Weights of a small GPT-style language model, trained from scratch on English Wikipedia.
Size: 10 layers, 8 heads of 96, MLP 3072 squared ReLU, vocabulary 32768, 159M parameters.
Architecture: RMSNorm before each block, no biases in attention or MLP, local attention windows.
Each number is 128 + 24 x the weight over its row's rms, rounded and kept within 0 to 255. Layers, rows and columns count from 0. The size above them is the row's rms in percent of the matrix's.

# layer 4 attention key, 768x768, rms 0.116, rows 761-767, columns 576-767
size [124 123 125 123 124 124 124]
[[156 146 153 132 120 124 143 148 128 162 161 178 122 135  89 144 110 107 120 111  89 108 124 149 142 111 157 141 133 122 154 109 155 122 142 116 139 116 117  93 130 114 129 124 108 149 138  88 176  81  93 146 105 107 138 146  98 170 151 132  94  93 149  92 107 147 123 159 143 125 107 164 145  82 103  99 160  79 119  96 160  90 105 149 151 127 119 125 103 128 134  98  95 144 112 102  91 108 144 156  95 114 117 118 132 117 135 119 139 138 151 109 144 115 142 162 105 104 129 121 147 122 153 181 113  99 116  86 107 122 129 128 115 130 136 188 124 140 134 189 167 127 123 140 116 131 156 118 138 127  76 123 124 115 150 135 130 113 159 118 156 161 100 148 100 174 114 151 173 127 112  98 137  85 173 147 155 160 128  92 132 156 112  54 141 116 148 144 107 115 135 122]
 [180 101 112 155 142 205 105 127 124 110 113  95 151 149 136 191 118 130 103 136  77 130 111 121 141 146 164 116 127 128 133 129  86 115 116 104 171 152 116 103 142 106 146 125  90 118 122  81 148 144 121  78 110 109  95 112 128 125 179 144 127 127 166 148 155 106 178 171 114  84  89 142 106 103 137  82 113 140 169 128 134 133 104 140 127 135 167 122 145 157 129 134 116 147 109 104 120 101 124 111 145 124 136 167 136 117 114 137  94 133  87  93 120 195  93 148 163 147 120 161 159 112 134 103 153  89 121 131 119 119 155 111 137 162 100 121 125 132 146 123 109 138  75 147 125 143 146  84 128  92 145 139 126 138 158 146 126 138 103 143 104  98 108 115 121 129 167 176 123 119 158 155  64 128 133 104 146 116 146 119 168 112 168 122 159 130 105 144  93 144 144 102]
 [144 126 101 100 112 109 135 141 115 117 171 125 131 140 151 126 151 188 148 145 129 174 130 173 187 106 157 136 124 122 110 109 133 156 137 148 141 114 153 150 155 171 107 109  96 136 158 110  74 155 148 103 163 141 101 162 174 160 155 133 143 165 125 144 147 203 138 126 140 144  83 139 163 143 148  79 151  84 139 140 170 120  95 106 132 157 158 105 126 126 110 143 165 145 143 117 126 113 162 125 129 108 136 146 132 161 116 121 122 150 157 133 112 131 154 117 125 101 142 147  76 158 133 113 139 161 132 183 149 127 120 156 127 151 132 115 131 173 110 122 138 115  99 152 106 130 106  73 114 122 131 156 150 151 170 121 113 150 123  81 136 111 153 139 167  91 130 144 155 147 170 147 194 158 122 125 120 139 152 140 130 135 100 101 159 125 179  65 133 123 134 116]
 [168  99 106 101 126 113 129 182 172 128 114 122  97 125 109  99 135 107 103 123 118 161 112 140 141 103 121 101  80 107 137 129 146 129 116 148 134 152 135 110 159 135 168 102 137  82 120 119 124 158 185 122 125  87 141 121 166 131 118 121  97 144  82 101 121 126 126 156 106 112 135 140 130 130  93 108 146 124 114 121 116  90 104 135 129 156 141 155  90 116  90  98 110 146 119  86  99 194  77 120 140 109 123 154  86  99  96 126 140 116 127 119 125 103  85 166 164 165 141 141 102  97 142 114 118 133 122 111 150 109 136 130 144 113 171 140 161  97 151 129 141  96 138 139  93 108  93 154 100 128 153 197 142 114 152  58  81 110 134 110 123 148 138 143 112 122 141 121 119 109 114 151 114 118 127  98 140 110  76  73 132 127 157 106 167  62  96  95 116 112 148 137]
 [100 126 112 145  97 160 105 149 129 166 117 122 159 123 148 154 141 120 116 105 137 135 125  98  96 112 117 143 131 102 132 112 140  76 138 134 122 109  87 125 149 104 158 124  83 110  97 140 139 101 147 145 134 106 128 149  60 141 161 118 134 111 109 105 148 120 175 147 152 144 161 145 133  77  92 142 173 142 141 159 170 117 159 117 107  89 127 106 164 109 108 109 149 111 126 129 113 142 108  90  99 114 117 162 172 153  98  98 141 132 102 158  91 124 108 137 140 105 115  76 148 148 121 157 140  89 163 145 131 121 126  96 139 152  95 156 156 130 128 147 114 134 185 148 118  99 152 127 107 147 119 106 130 146 121 152 133 108 148 141  93 149 147 134 143 201 125 132 130 115 120  98 116  81  96 116 138 136 117 115 127 149 132 100 134 162  87  99 136 123 133 123]
 [137 121 150 141 119 104 131 120  90 141 157 118 111 135 138 162 132 127 144 107 109 153 125 126 119 113 160 157 129 103 133 163 143 134 157 118 145  96 124 114 131 101 109  94 108  90  89 131 118 121 155 157 112 137  63  88 127 119 104 143 108 137 126 141 101 130 138 121 124 176 168 121 124 109 126 126 112 169 168 141 126 121 130 115 116 149  87 149 127 157 119 130 128 129 115  90 133 103  98 157 140 155 144 117  96  76 112 127 108  88 100  86 140 164 133 159 133 115 129 125 166 126 124  99 149 137 117 180 166 150 104 148 138 140 112 151  81 174 111 139 114 152 141 134 104 124 173 136  97 169 114 176 107 157 119 127 203 142 156  90 104 168 155 118  68 122  86 169 101 125 153 147 130 129 131 159 113 129  98 120 143 156  94 123 151 158 148 114 107 144 144 110]
 [129 113 143 107 166 141 143 147 151 124  99 134 181 114 145  93 116 102 133 101 150 111 105 133 129 130  89 115 146 101 148  97 142 148  80 157  95 160 141 129 191 147 122 133 141 114 131 133 170 152 151 109 120 117 147 105 117 159 132 123 140 152  97 169 141 175 126 158 140 137 156 155 114 130 129 149 148  93 100 157 146 122 125 149  83  96 137 126 146 116 146 117 134 127 129 154 129 156 105  91 124 131  93 167 106 139 130 162  83 138 129  99 179 114 153 171 154 102 116 145 129 155 149 128 155  67 112 127 101 128 158 134 117 130 164 122 116 131 118 178  80 157 157 128 121 135 112 154 109 193 118 123 123 139 124 123 142 149 115 120 105 177 121 134  92 162 128  89 163 162 164 121 119 137 171 115 124 109 134 149 119 170 155  76 137 154 171 133 157 142 121 149]]
# layer 4 attention query, 768x768, rms 0.117, rows 762-767, columns 576-767
size [113 118 113 118 118 118]
[[ 74 128 149 106 151 126 154 143 128 129 142 126  93 134 114 108 153 130 118 142 121 146 131 101 151 101 126 100 139 115 109 168 157 125 115 153 108 102 121 101  89 129 165 128 130 136 162  85 136 136  90 166 153 153 118 110 162 131 131 105 163  89  98  90 131 163 141 116 132 120 144 133 108 134 137 119 107 105 177 112 128 174 101 112 108 128  97 143 168 126 150 131 120 144 155 152 145 129 163 138  97  80 137 167 127 147 143  94 126 124 128 125 100 143 111 138 145 120 114 134  93 163 130 166 133 117 128 144 103 106 112 147  82 124 133  91 149 142 140  96 109  88 162  77 133 131 153 187 136 131 156 152 150 110 147 129 116 132 151 122 123 111 151 110 137  70 146 140 100 145 124  74 133  61 142  93 125 116 148  94 159  99 175 148 120 120 131 161  97 146  81 160]
 [104 131 179 113 149 149 170 113  89 143 162 116 131 117 131 134 209 111 133 131 144 130 112 141 118 100 104 124 112 136 174 134  91 110 137 155 121  60 114 169 118 125 105 171 150  59 121  98 141 121  67 111 123 113  99 140 111 158 133 136  97 155 145 137 129  78 114  96 112 122 138 110 134 139 123 101 124 117 132 138  98  99 134 135 132 118 137 127 142 130  92  95 124 109 121 104 109 163 116  97 125 120 141 118 126  89  90 141 157 161  69 142 149 104 110  99 179 117  98 115 106 125 126 145 103 123 104 149 134  94 118 167 152 147 108 113 112  97 173 121  99 159 140  91  85 126 131 117 110 118 107 134 109 134 151 158 106 124 145 129 127 130 127 149 135 119 126 120 131  84 158 131 109 153 114 151  88 127 175 132  72 107 133 121 135  90  98 125 166 119 125 125]
 [143 168 118 153 112 155 145 160 195 180 159 121  91 126 103 125 128 136 101 110 100 153 158 105 110  88 144 103 101 119 129 109 120 144 128 147 153  81 138 135 121  99 115 131 129 121 149 120 131 136 119 134 113 130 138 151 141 165 162 137 164 103 135 132 139  93 156  92  87 135 126 173 113 168 107 129 167 154 142 117 143 150 128 146 165 152 127  83 207  97  87 127 145 117 152  99 131 130 140 130 143 165 147 166 156 151 130 143 155 152 139 173 171 143  96 100  71 164 135 121 160 115 163 118 126 120 143 130 111 109 121 103 145 130 116 140 148 154 136 129 153 119 148 146 166 129  59 133 132  67 155 175 101 148 126 117 113 173  99 115 153 115 138 129 131 117 126 169 132 133 134 166  88 124 122 127 141 149 172 105 114 129 135 141 138 151 124 120 108 130 119 102]
 [140 132 125 138 133 143 123 136  60 137 146 112 139 101  97 109 123 115  88 100 138 104 136 106 108 138 135 109 142 148 104 144 148 128 119 150 170 163  91 127 124 140 145 112 113 111  93 114 141 132 131 143 164 142 108 129 131  77  84 115  96 118 106 151 124 170 148 135 132 131 130 124 123 150 119 137 116 124  97 132 134 154 163 140 155  94 158 104 163  97 154 152  95 110 134 115 106 126 131  65 110 123 136 129 132 129 122 142 140 144 131  98 115 128 147 137 174 131 146 133 155 134 128 147 130 154 122 111 140 117 122 112 175 115 182  96 108 140 125 151 120 130 114 106 147  97 117 147  95 128  80 101 148  96 115 130 157 132 104  70 162 121 132  90 129 127 126 158 128 131 156 120 131 124 125 173 167 137 131 109 137  69 118 117 171 114 118 132 127 163 108 143]
 [112 108  97 137  77 104 104 149 127 114 116 119 105 116 108 168 117  95 132 155 131 146 122 150  76 121 132 151 151 122 105 161  80 108 142 161  86 139 130 102 141 135 104 128 122 146  73 151 142 131 116 108 128 129 129 123 159 135 135 144 124 152 117  84 104 114 109  99 103 111 139 133 158 148 110 132 144 163 133 156 152 141 115  86 172 128 131  93 165 121 118 119 147  64 134 158 125 149 118 121  92 131  75 124 184 128 152 133 136  91 139 145 113 143 143 138 176 162 126 118 124 125 142 134 154 170 113 117 125 123 135 143 127 138 127 139 134 107 140  99  94 127 130 114 124 129 129 144 134 155 109 150 145  81 113 120 110 106 110 103 121 146  88 160  93 147 108 112 187 155 130 118 123  92 145 119 115 157 133 107 155 146 150 148  49 106 142 198 130 110  75 120]
 [130 115 110 104 109  97 115 117 106  94 125 151 122 135 115 103 110 139 135 147 143 128 152 125 123 121 167 113 151 151 119 152 147 128 153 130 145 150 100 130  69  82 156 131  75 131 118  73 148 114 122 123 100 114 130 114  94 159 109 109 146 152 145 120  81 148 140 145  97 148 148 148 141 150 125 103 119 157 128  98 117 136 130 152 138 128 177 134 132 116  94 109  61 113 120 100 139  84 122 106 155 140  94 126 100  68 118 128 116  93 140  94 147 117 110  93 147 132 125 125 129  94  93 148 112 111 105  95  96 149 158 119 115 165 171 112  76 172 136 135 150 146 104 103 119 140  89 131 101  86 143 155 136 123 129 120 122 132 123 153 141 152  91 168 161 128 130  93 154 127 149  82 143 128 120 128 145 134 113  63 109  90 135 134 143 140 116 144 149 128  99 102]]
# layer 4 attention value, 768x768, rms 0.131, rows 672-683, columns 576-767
size [ 92  92 100  98  94  96  95  96  95  96  97 105]
[[123 118 163 116 103 129 150 142 162 128  98 129 107 134 112 123 149 111 110 132 113 147 154 108 127 124 177 117  99 128  83 180 169  98  97 161 143 138 131 140  99 137 103 138 155 140 136 138 124 157 111  95 118  96 144  99 135 164 188 146  97 113 129 151 121 145 139 137 116  99 138 152 144 131 108 118 138 176 132 120 101 144 121 163 112 153 120 176 111 139 157 106 122 120 122 124 113 137 121 123 173 133 124 108 113 132 130 134 140  87 137 129 113 135 137 127 107 154 115  62 187 126 131  95 132 107 106 147 158 143  95 143 154 139 101 121 149 110 147 160  95 151  95 140 148 135 118 132 134  67  98  65 143 194 170 141 123 116 119 149 118 139 125 167 112 112 126 165 137  73 123 157 146 129 139  92 147 106 132 121 119  84 115 174 103 124 157 150 155 128 136 147]
 [171 129 145 126 123 111  89 159 117 120 124 133 135  64 119 132 128 159 132 169 101 137 140 119 125 137 166 151  55 133 130 110  85 143 119 138 152 101 132 127 120 126 124 117 102 148 161 149 119  88 149 129 120 166 126 146  94 132 134 145 134 121 164 117 122 140 159  71 139 142 125 109 103 146 167 158 124 147 128 131 108 108  92 143  87 150  79 161  94 107 139 123  79 123 121  95 149  99 138 188 104 134 120 160  95 105 168 142 137 158 123 115 135 154 122 168 143 117  76 114 123  95 151 113 103  70 125 123 136 127 103 136 120 163 164 138 154 103 141 128  81 114 129 158 130  88  99 123 143 147 101 127 137 158 138 114 143 135 118 147 149 113 160 168 126 101 129 122 136  84 133 105 144 112 115 116 159 116 136  94 149 105 118 161 111 112 148 168 130 135 162  76]
 [135 111 147 124 138  88 125  74 162  82 153 128 192 127 132 133 122 130 139 125 145 169 178  72 107 137 115 134 103 112 129 124 113  86 124 122 130 159 115 121 124 107 107 109 102 161 134 171 147 133 125  88 169 113 120 130 136 159 112 123 123 129 186 151 108 151 136 177 162 106 143 139 117  90 145 139 133 109 150 120 116 120 100 116 153 101 158  94 120 110 136 183 117 124 144  86  90 160 103 128 123 148 126 151  99 105 124 122 161 117 165  86 124 113 118 116 131 107 125 124  94  82 151 125 133 168 154 129 111  77 111  57 144  74 128 155 109 128 123 108 131 107 136  71 127 105 111 119  81 151 125 191 118 119  95 136 142  97  98 148 150 113 128 123  99 139  92 163  85 133 135 112 140 147 116 107 143 143 126 123 136 132 119 149  92 152 174 128  93 116 134 110]
 [ 98 120 103  94 116 146 117  98 171 172 127 126 141 141 107 169 111 105 106 136 107  96 111  56 168 172 135 123 113 118 155 170 144 130  91 119 173 116 123  99 124 123 138 152 115 124 179  87 131 107 149 130 119 166 114 119 169 115 135 108 118 137 119 148 117 101 118 139  88 109 154 147 119 122  94 113 125  97 148 118 159 107  94 161  79 189 122  97 157 150 136 154 141 131 122 149 154 135 112 123 127 144 115 178 122 138  98 133 166 112 145 139 132 151 127 142  86 136 124 160 145  87 119 123 135 105 130 158 115 168  98 146 134 112 101  91 148  70 154 133  62 144 159 108  85  90 142 144 173 111  91 129 131 128 113 133 129 129 171 117 134 133 151 187 149 124 125 138 142 118  85 111 120  95 133 114 151 162 128 134 105 145  77 122 117 135 107 134 101 151 114 143]
 [125 117 121 131 103 130 133 198 127  84 136 141 112 159 127 136 120  61 105 153 147 147 123 140 140 144 106 175 131 145  92 101 141 169 100 162 114 140 125 161 155 146 155 162 127 122 143 123 121 114 136 109 124 137 129  89  93 139 127  95  96 158 204 150 158 147  99 127  95 140 108 118 118 165 107 156 151 124 128 144  95 128 121  86 126 134 130 156 144 130 111 136 128 112 158 153 166 153 121 114 141 101 123 151 129 128 133 114 104 155 134 172 134 148 118 130 124 110 154 144  90 127 157 146 138 141 147 108 134 148 132 188  81 136 116 158 141 143 136 120  94 121 152 132  95  99 127 119  81 108 124 154  84 121 146  99 167 119 121  73  86 164 134  99  90  88 138 114 159 151 175 126 145 109 145 137 142 137  95 125 160  98 140 141 171 156 122 126 128  83 137 127]
 [121  95 105 160  73 137  82 128 152 124  93 136 153 144 149 158 152 119  81 124 128 140 149 179  74 119 134 162 126 114 149 139 135 177 144 135 131 134 163  96 154 145 161 128  97 100  91 163 139 164  66 134 132 119 137 107 130 134 146 164 156  93 152 162 115 153 132 133 155 103 147 120  91 121 125 141 160 190 110 136 146 144 102 157  70 101 175 136 144 111 137 120 127 161 155 160 133 159 107 154 129  92 105 108  95 108 119 115 129  96  92 107 147 103 143 154 139  95 152 126 109 108 157  86 108 152 163 141 132 134 143 132 139  99 150 101 140 131 112 105 142  92 129 146 132 159 125 136 104 137 120 124 119 145 151 164 139 144 118 135 110 141 166 103 104  85 129 136 150 121 158 111 143 147 155 105 128 119 153 112 124 124 120 151 168 142 111 192  91 104 122 108]
 [173 116 151 145 143 151  92 136 109 127 126 147 137 135 138 126 120 107 163 189 127  84 102 102 148 144 141 116 147 152 157 100 106 114 128 103 146 133 106 140 154 136 117 151 101 126 161 135  99 104  97 125 140 134 117 129  65 142 139  94 177 105 150 122 113 149 134 131 101 109 141 121 122 130 115 114  94 170 102 139 106 105 146 152 156  80 169 151  74 132  89 140 114 139 125 124 169  90 107 153 161 135 115 106 114  69  77 135  84 149  86 108  97 151 105 127 127 149 127 103 106 149 152 143 103 122 101  92 155 139 142 132 114 114 134 148  90 164 125 105 107 133 103 139 115 126 163 166 161 117 110 127 133 147 138 100  94 140 132  95 159 115 154  97  98 155 107 142 143 106 125 110 155 125  87  91 120 141 181 149 122 122 102 166 150 116 147 134 130  98 159 143]
 [144  98 101 143 120 145 132 147 118 102 126 107 160 144 118 135  83 120 140 104 137 144 126 172  86 143  92  97 146 120 140 127 132 172 103 133 158 157 209 102 105 116 140  69 153 148 157 158 110 131 139 128 155  67 115 113 179 184 117 130  86 137 168 170  92 132 129 124 116 145 136 146  93  90 188 130 114 138 104 136 127 166 113 175 137 121 113 160 113 144 127 115 126 122 165 106 147 159 121  82 116 121 114 152 117 144 131 143 101  85 110  77 131 106 135 166 123 143 137 131 143 110 125 128 153 129 123 141 197 107 141 102  96 131 153 119 194 123 151 156 134 146 137 134  87 110 140 109  96 166 157 158 137 186 120 121 111 106 139 100 128 151 152 133 110  97 122 175  85 145 113  88 110 164 155 148  72 129 150 112 167 130  93 113  50 117 119 119 121 104 156 126]
 [172 177 124 131 122 112 132 159 156 145 124 122  91 142 135 132 137 146 161 138  76 107 119 113 100 174 144 168 124 132 137  82 124 129 112 106 138 139 143 133 145 156 125 144 122 148 118  95  69 134 128 116  93 123  93  67 130 128 131 107 148 167 217 121 123 134  91 126  61 122  65 111 152 139 161 124 128  80 115 151 135 105 139 180 115 167 111 135 108 171 123 114 129 177 162 124 129 104 138 105 141  77 118 132 146 130 168 177  71 125 128 145 153 168  98 149  84 138 100 118  83  80 137 134 129 134 115 153 134 182 125 167 140 153 120  78 158 107 145 153 117 133 141 116 139 133 148 124 135 114  91  94 154  98 141 170 128 130 150 161 135 140 130 148 165 136 119 133 107 123 149 131 135 111 133 162 153 118 148 102 168 141 119 141 135 125 134 115 114 139 116 147]
 [175 117 146 133 112  89 145 131 121 116 103  91  90 110 138 115 131  65 131 109 134 125 140 104 145 104 159 149 163 139  90 151 100 130  99 149 200 161  83 142 138 149 128 115 136 134 126 194 143 127 106 111  88 150 106 139 142 159 118 115 111 116 124 144 118 165 170  93 154 109 154 137 148 156 141 151  96 133 104  76 145 125 160  93 126 132 101 165 169 149 126 110 135 135 101 108 128 124 113 112 138 108 110 136  99 138 131  59 168 143 118 115 120 122 141  93 115 104 121 147  96  99 156 125 167 103 138 137 206 141 149 159 157 154 122 137 116 138 125 127 107 100 137 134 131 150 157 142 109 133 149 138 111 150 123  84 162 137 127  83 102 118 148 125 114  96 112 123 108 119 134 133 129  97 166 133 138 152 149 101  94 142 140 135 127 122  73 137 126 118 132 142]
 [144 127 122 129 166 160 147 135  86 125 179 100 122 134 140 100 109  97 164 134 122  88  83  99 150 142 138 118  88  96 137 136 120 153  78 110 124  93 136 117 125  87  94 106 159 209 170 102 110 116 122 138 104 103  99 144  96 122 120 118 164 154  99  92 115 101 168 130 148  86 141 132 127 114 128 134 144 141 126 155 103 151 154 150 117 139 100 173 111 168 110 140 102  81 126 166 152 125 121 101 123 137 168 141 106 103 131 154 102 135 173 137 117 136 109 128  76 113 106 100 140 116 116  87 144 134 137  87 124 161 152 137 108  76 159 125 101  95 133 140 111 158 165 132 139 131 131 141 133 109 120 115 127 153 126 111 133 135 167 138 109 118 155 133 164 145 154 116 156 111 115 159 143 112 126 138 186 119 121  79 138 120 138 133 138  87 134 104  97 107  90 155]
 [124 146 112  97  88  65 154 105 135 159  77 106  99 168  99 137 139 139  94 154 100 139 161 137 117 151 130 148 143 112 148 162 114 167 113 106 104 117 152 121 115 107 109  83 151 138 142 171 166 151 133 153  96 109 133 119 105 158  98 146 122 120 118 129 139 138 148 127 144 138 163 100 108 153  54 160 154 143 126 132 187 120 148 135 114 146 125  70 167 126 109  97 144 165  99 137 196 129 149 138 118 139 150 106 103 131 157 149 104 162 124 138 167 136 135 129 108 143 149 113 111 137 121 101 162 117 154 103 143 122 111 126 128 141 170 199 129 133 115 128 105  98  97 120 145 159 125  99 124  89  89  83 128 169 107 142  75 155 161 140 122 105 127 129 131 138  95 119 132  96 122 112 115  86 158 193 174 139 125 131 117 125 159 129 130 150 129  93 140 146 122 165]]
# layer 4 attention output (transposed), 768x768, rms 0.128, rows 672-682, columns 576-767
size [ 98 100 105  97 101 102 101  98 100 100 104]
[[147 144 149 109 117 112 119 162 115 157  89 104 142 180 128 120 104 150 149 131 130 105  66 163 103 171 167 157 158 151  86  97 152 177 139 104 117 133 113 113 141 124 148 133 124 148  99 139 127 123 132 130 141 167 113 123 120  94 129 137 152 137 149 140 123 131 143  77 114 103 102 131 131  86 151 124 104 108 122 122 130 134 147 150 109 115 140 144 111 125  88 124 117  91 143 127 127 112 180 123 125 178 150 139 124 158 134  79  99 133 127 106 155 150 180 150 132 122 144 122 112 137 133 146 136 176  89 155 118 115 164 125 103 137  94 115 162 137 101 172  96  79 153 109 145 112 168 122 123 159 131 103  94 104  85 106 118 140 132 152 130 123 105 167 106 113 123 128  91 127 159 146 142 153 132 109 143 117 119 142 112 138 164  90 133 135  92  87 143 155 120  87]
 [139 106  89 150  95 172  96 117 130 126 114 101 152 126  99 121 112  92 125 135 117 105 100  89 141 102  93 130 175 141 131 126 144 170 119 105 135 144 102 151 122  86 146 115 156 162 143  73  99 113 153 109  87  58 147 162 103 154 166 137 124 111 128 120 141 124 105 149 154 109 165 157 109 165 165 118 116 147 104 152 117 136 156 132 108 158 161  93 159 128 120 167 124  87 140 148 146 176 163 139  90 118 131 134 112 166 137 118 111 173 129 102 185 140 154 108 127 148 164 145 151 158 123 170 173 179 122 138 200 148 118 152 151 130 113  86 146 113 151 117 133  71 145 126 137 126 129  73 144  86  96 102 132 119 118  98 130 131 163 134 110 127 104 178 119 148 125 150 100 142 125 114 159 147 127 113 108 125 124 155 108 114 132 129 124 161 145 146 121 110 127 104]
 [150 161 132 137  92 133 181 163 152  84 144  90 144 136  99 116 147 126 136 111 120 181 122 125 122 102  54 101 114 150 136 134 134 137 113 172 142 121 132  83 153 155 160 176 166 142 118 101 138 143 104  83 119 145 104 117 130 122 130 127 114 141 139 126 126 114 144 117 176 112 131 129 128 120 154  65 131 139 172  86  98  96 148 154 121 129  74  96 102 103 133  85 142 109 140  83 143 119 140 152 150 150 140 138 103 175 125  84  89  93 137 122 106 160 129 119 152 149 101 113 115 134 150 146 131 126 124 124  87 115 139 150  92 131  92 135 120  53 112 146 161 156 119 114 148 156 131 132 123 123 141 126 160 102  93 166  66 182  98 139 149 119 128 131 153 136 117 113 120 112  89  86 147  85 149 148 151 165 128 133 116 140 141 127 124 125 118 138 170 130  59 148]
 [119 118 149 134 106 113 144 106 134 116  85 141  86 141 152 126  98 167 125 160 129 145 162  98 162 147  94 134 135 134 128 131 135 144 139 135 137 149 151  87 116  94 135  66 117  77 131  96 108 136 136 132 144 124 139 125 155 116 114 137 128 154 106 135 112  93 128 129 143 156 116 109 107 135 121 149  96 137 118 103 127 148 134 186 116 126 108 131 126 107  96 148 118 129 165 137 142 170 151 111 115 145  92 123 136 119 163 180 151 155 113 100 178 115 141 186 121 134 148 125 109 113 151 104 156  99 132 136 148 136 104  87  76 123 117 132 103 107 105 124  90 149 149 128 144 139 130 171 112 124 130 121 129 107 132 157 131 124 115  81  92 153  65 128 128 184  98 148 118 112 115 104 115 128 157 169 107 148  96  80 158 120 132 137 169 168 116 114 167 113 102 178]
 [ 95 134 122  95 135 104 159 102 157  81 144 143 137 160 149 153 157 126 136 127 133 118 127 133 118 142 129 129 134 117 112 146  92 138 146 140 139 146 132 136 134 152 138 138 112 141 136 135  82 115  94 124 127 140 167 174 150 123 119 139 123 131  70 168 162 117 153 122 111  79 141 140 101 105 125 101 164 116 137 122 113 125 152 141 110 141 141 127 104 110 158 131 165 150 131 114 112 146 146 129 126 157 111 112 100  72 109 138 128 148 157 106  87 124 120 132 135  99 130 142  83 129 118 119 116  87 156  75 122 115  95  88 112 121 138 132 131 137 136 101 174 170 126 148 141 127 156 121 148 145 146 106 159 126 126 100 135 122 127 135 158  81 161 128  98 156 105 116 137 131 121 134 119 154  87 143 137 122 162 123 139 163 113 150 114 113 143 116 119 111 122 107]
 [154 126 140 105 115 149 135 115  89 115 105 114  79 123 107 160 116 130 133 117 157 111 145  88 111 120 129 102 115 107 123 134 107 143 110 111 139 147 125 162 157 189 143 158 103 129 128  94 131 101 140 100 119 169 115 153 136 144 131 117  97  99 107 119 150 104 125  97  94 143 155 174  96 151 138 125 163  94 152 117 123 153 134 160 109 138 105 143 122 148  90 117 128 142 154 125 159 130 164 130 122 103 149 109 114 118 170  88 172 136 135 123 154 134  88 107  90 113  77 160 119 162 100 163 155 133 126  73 116 106 146 157 109 112  68 109 105 159 125 152 112 148 109 145 125 123 127 140 111 116 163 127 140 141  86 129 146 123 153 121 137 170 133 132  98 119 114 145 120 115 100 121 107 139 107  97 114 184 142 134 124 181  97 116 135 137 186 118 117 152 111 101]
 [142 126 121 130  71 109 131 124 131 120 114 148 161 117 124 118 134  87 177 146  94 109 103 104 120  83 149 123 172  98  98 118  99 122  98 119  98 137  98 115 164 134  94 129 154 153 170 131 133 127 129  86  88 100 136 147 147 140 130 149  59 146 125 108 136 111 124 158 104 144 151 175 187 188 140 146 161 117 129 115 157 157 165  99 159 147 103  79 118 150 126 133 137 121 122 129 142 173 120 127 164 158 125 177 163 145 202 122 170 137 128 104 137 102 134 128 138 146 150 114 142 155  91 137 105 111 151 145 141 155 130 162 116 140 142 128 138 120 146 158 153 184 139  97 109 120 130  61 131 159 115 111 102 117 165 127 167 170 142 140 116 141 138 125 108 109 156 103 103 137 117 144 120 130 146 144 143  82 133  81 160 102 140 158 111  77 142 185  71 139  98 104]
 [ 68 126 115 146  96 130 124 134 122 159 124 130 112 123 135 135 113 148  70  82 174 126 115 141 124 120 151 138 176 139 106 108 199  71 125 129  61 108 132 111 143 121 131 105  99 152 112 152 139 129 135 142 126 116 119 138 109 132 174 107 107  90  92 143 160 139 153  70 124 124 133 139 135 139 111 100 124  80 185 134 132 131  94 153 120 137 155  78 114 154 120 137 107 137 129 158 128 134 136 130 139 139 154 149  76 108 152 160 114 150 110 138 104 107 154 126 132 114 150 157 137 118 131 113 118 160 111 119 148 139 133 124 114 191  67 150 125 155 139 146 192 119 102  90 144 126 120 112 118 123 138 122 130 146 143 138 138 117 109 113 129  98 116  95 108 111 139 137 146 130 139 162 139 116 124 120 116 124 111 135 118 167 139 121 165 171 179 147  75  94 115 125]
 [105 103 165 164  86 153 111 160 148 148 111 150  98 138 132  89 128 137 138 121  97 124 101 138 161 103 148 117 145 134 113 126 159 138 143 143 156 112 121 107 100 131 123 102 143  95 105 146 161 110 121 154 140 126 131 180 110 142 119 201 128 144 116 146 141 121 142 166 162 161 174 113 126 115  86 120  90 157 107 110 127 126 123 146 128 154 133 152 144 125 129 123 141 127 142 119 141 155 147 131 149 107 174  97 147  97 102 114 132 131 136  67 191 144 148 133 132 148 171 138 140 142 179 104 174 157 126 163 109 122  90 107 129 107 137 125 118 101 144 121 150 113 151 163 109 138 106 121 157 146  91 116 123 127 144 112  79 184 201 116 157 140 159 152 137 129 126 106 112 160 127 107 114 109 136 122 145 148 100 122 110 153 196 113 112 150 104 106 148 128 132 104]
 [133 123 123 101 128 118 121 168  93 176 135 143 113 135 143 160  82 167 115 164 140  89 121 119 111 124 159 139  84 133 116 111 128 127 149 135 105 120 104 114 105 118 129 157 133 143 119 151 146 158 119 129  77 110 187 144 126 106 106 121 168  93 107 138 146 150 133 121 114 124  91 133 109 134 139 190 147 142 120 112 112 101 145 151 144 119 111 132 123 102 136 142 131 101 135 115 146 146  98 133 114 151 111 122 107 108 146 159 119 140 118 130 128 152 130 114 150  82 147  80  63 139 120 133  88  96 125 125 129 117 105 112 139 125 155 105 130 160 110 138 156 163  99 135 119 116 141 119 135 148 150 121 145 169 113  93 143 130 111  93 122 141 160 117 130 124 102 108 127 191 149 119 131 159 150 135 127 125 151 130 150 138 151 133 146 174 150 165 132 121 116 124]
 [123  85 114 124 149 113  90 154 113 157 111 110 137 117 106 107 151 126 141 133 137 121 141 110 140 117 139 147 146 138 116  80 115 128 168  93 132 149  96 173 112 102 144 125 119 129 127 151  98 109  74 105 149 158 124 150 118 137 110 147  72 137 127 139 129 143 130 111 128 105 130  86 149 163 134  94 141 100 141 150 104 117 169 147 141 173 117 110 116 151 120 145  96 161 106 144 138 149 125 134 124 146 146 167 146 100  98 110 135 139 119  90 146 167 169 138 149 138 106 127 134 146 113 126  96 143 122 157 119 157 108 127  95 117 140 127  96 115  91 156 127 105 130  75 114  74 109 161 109 159 145 147  85 125  74 107 180 134  87 146 111 127 136 132 106 132 138 104 118 137 130 114 106 131 123 131 120 135 164  89 110 140 130 151  93 105 117 161 132 122 147 163]]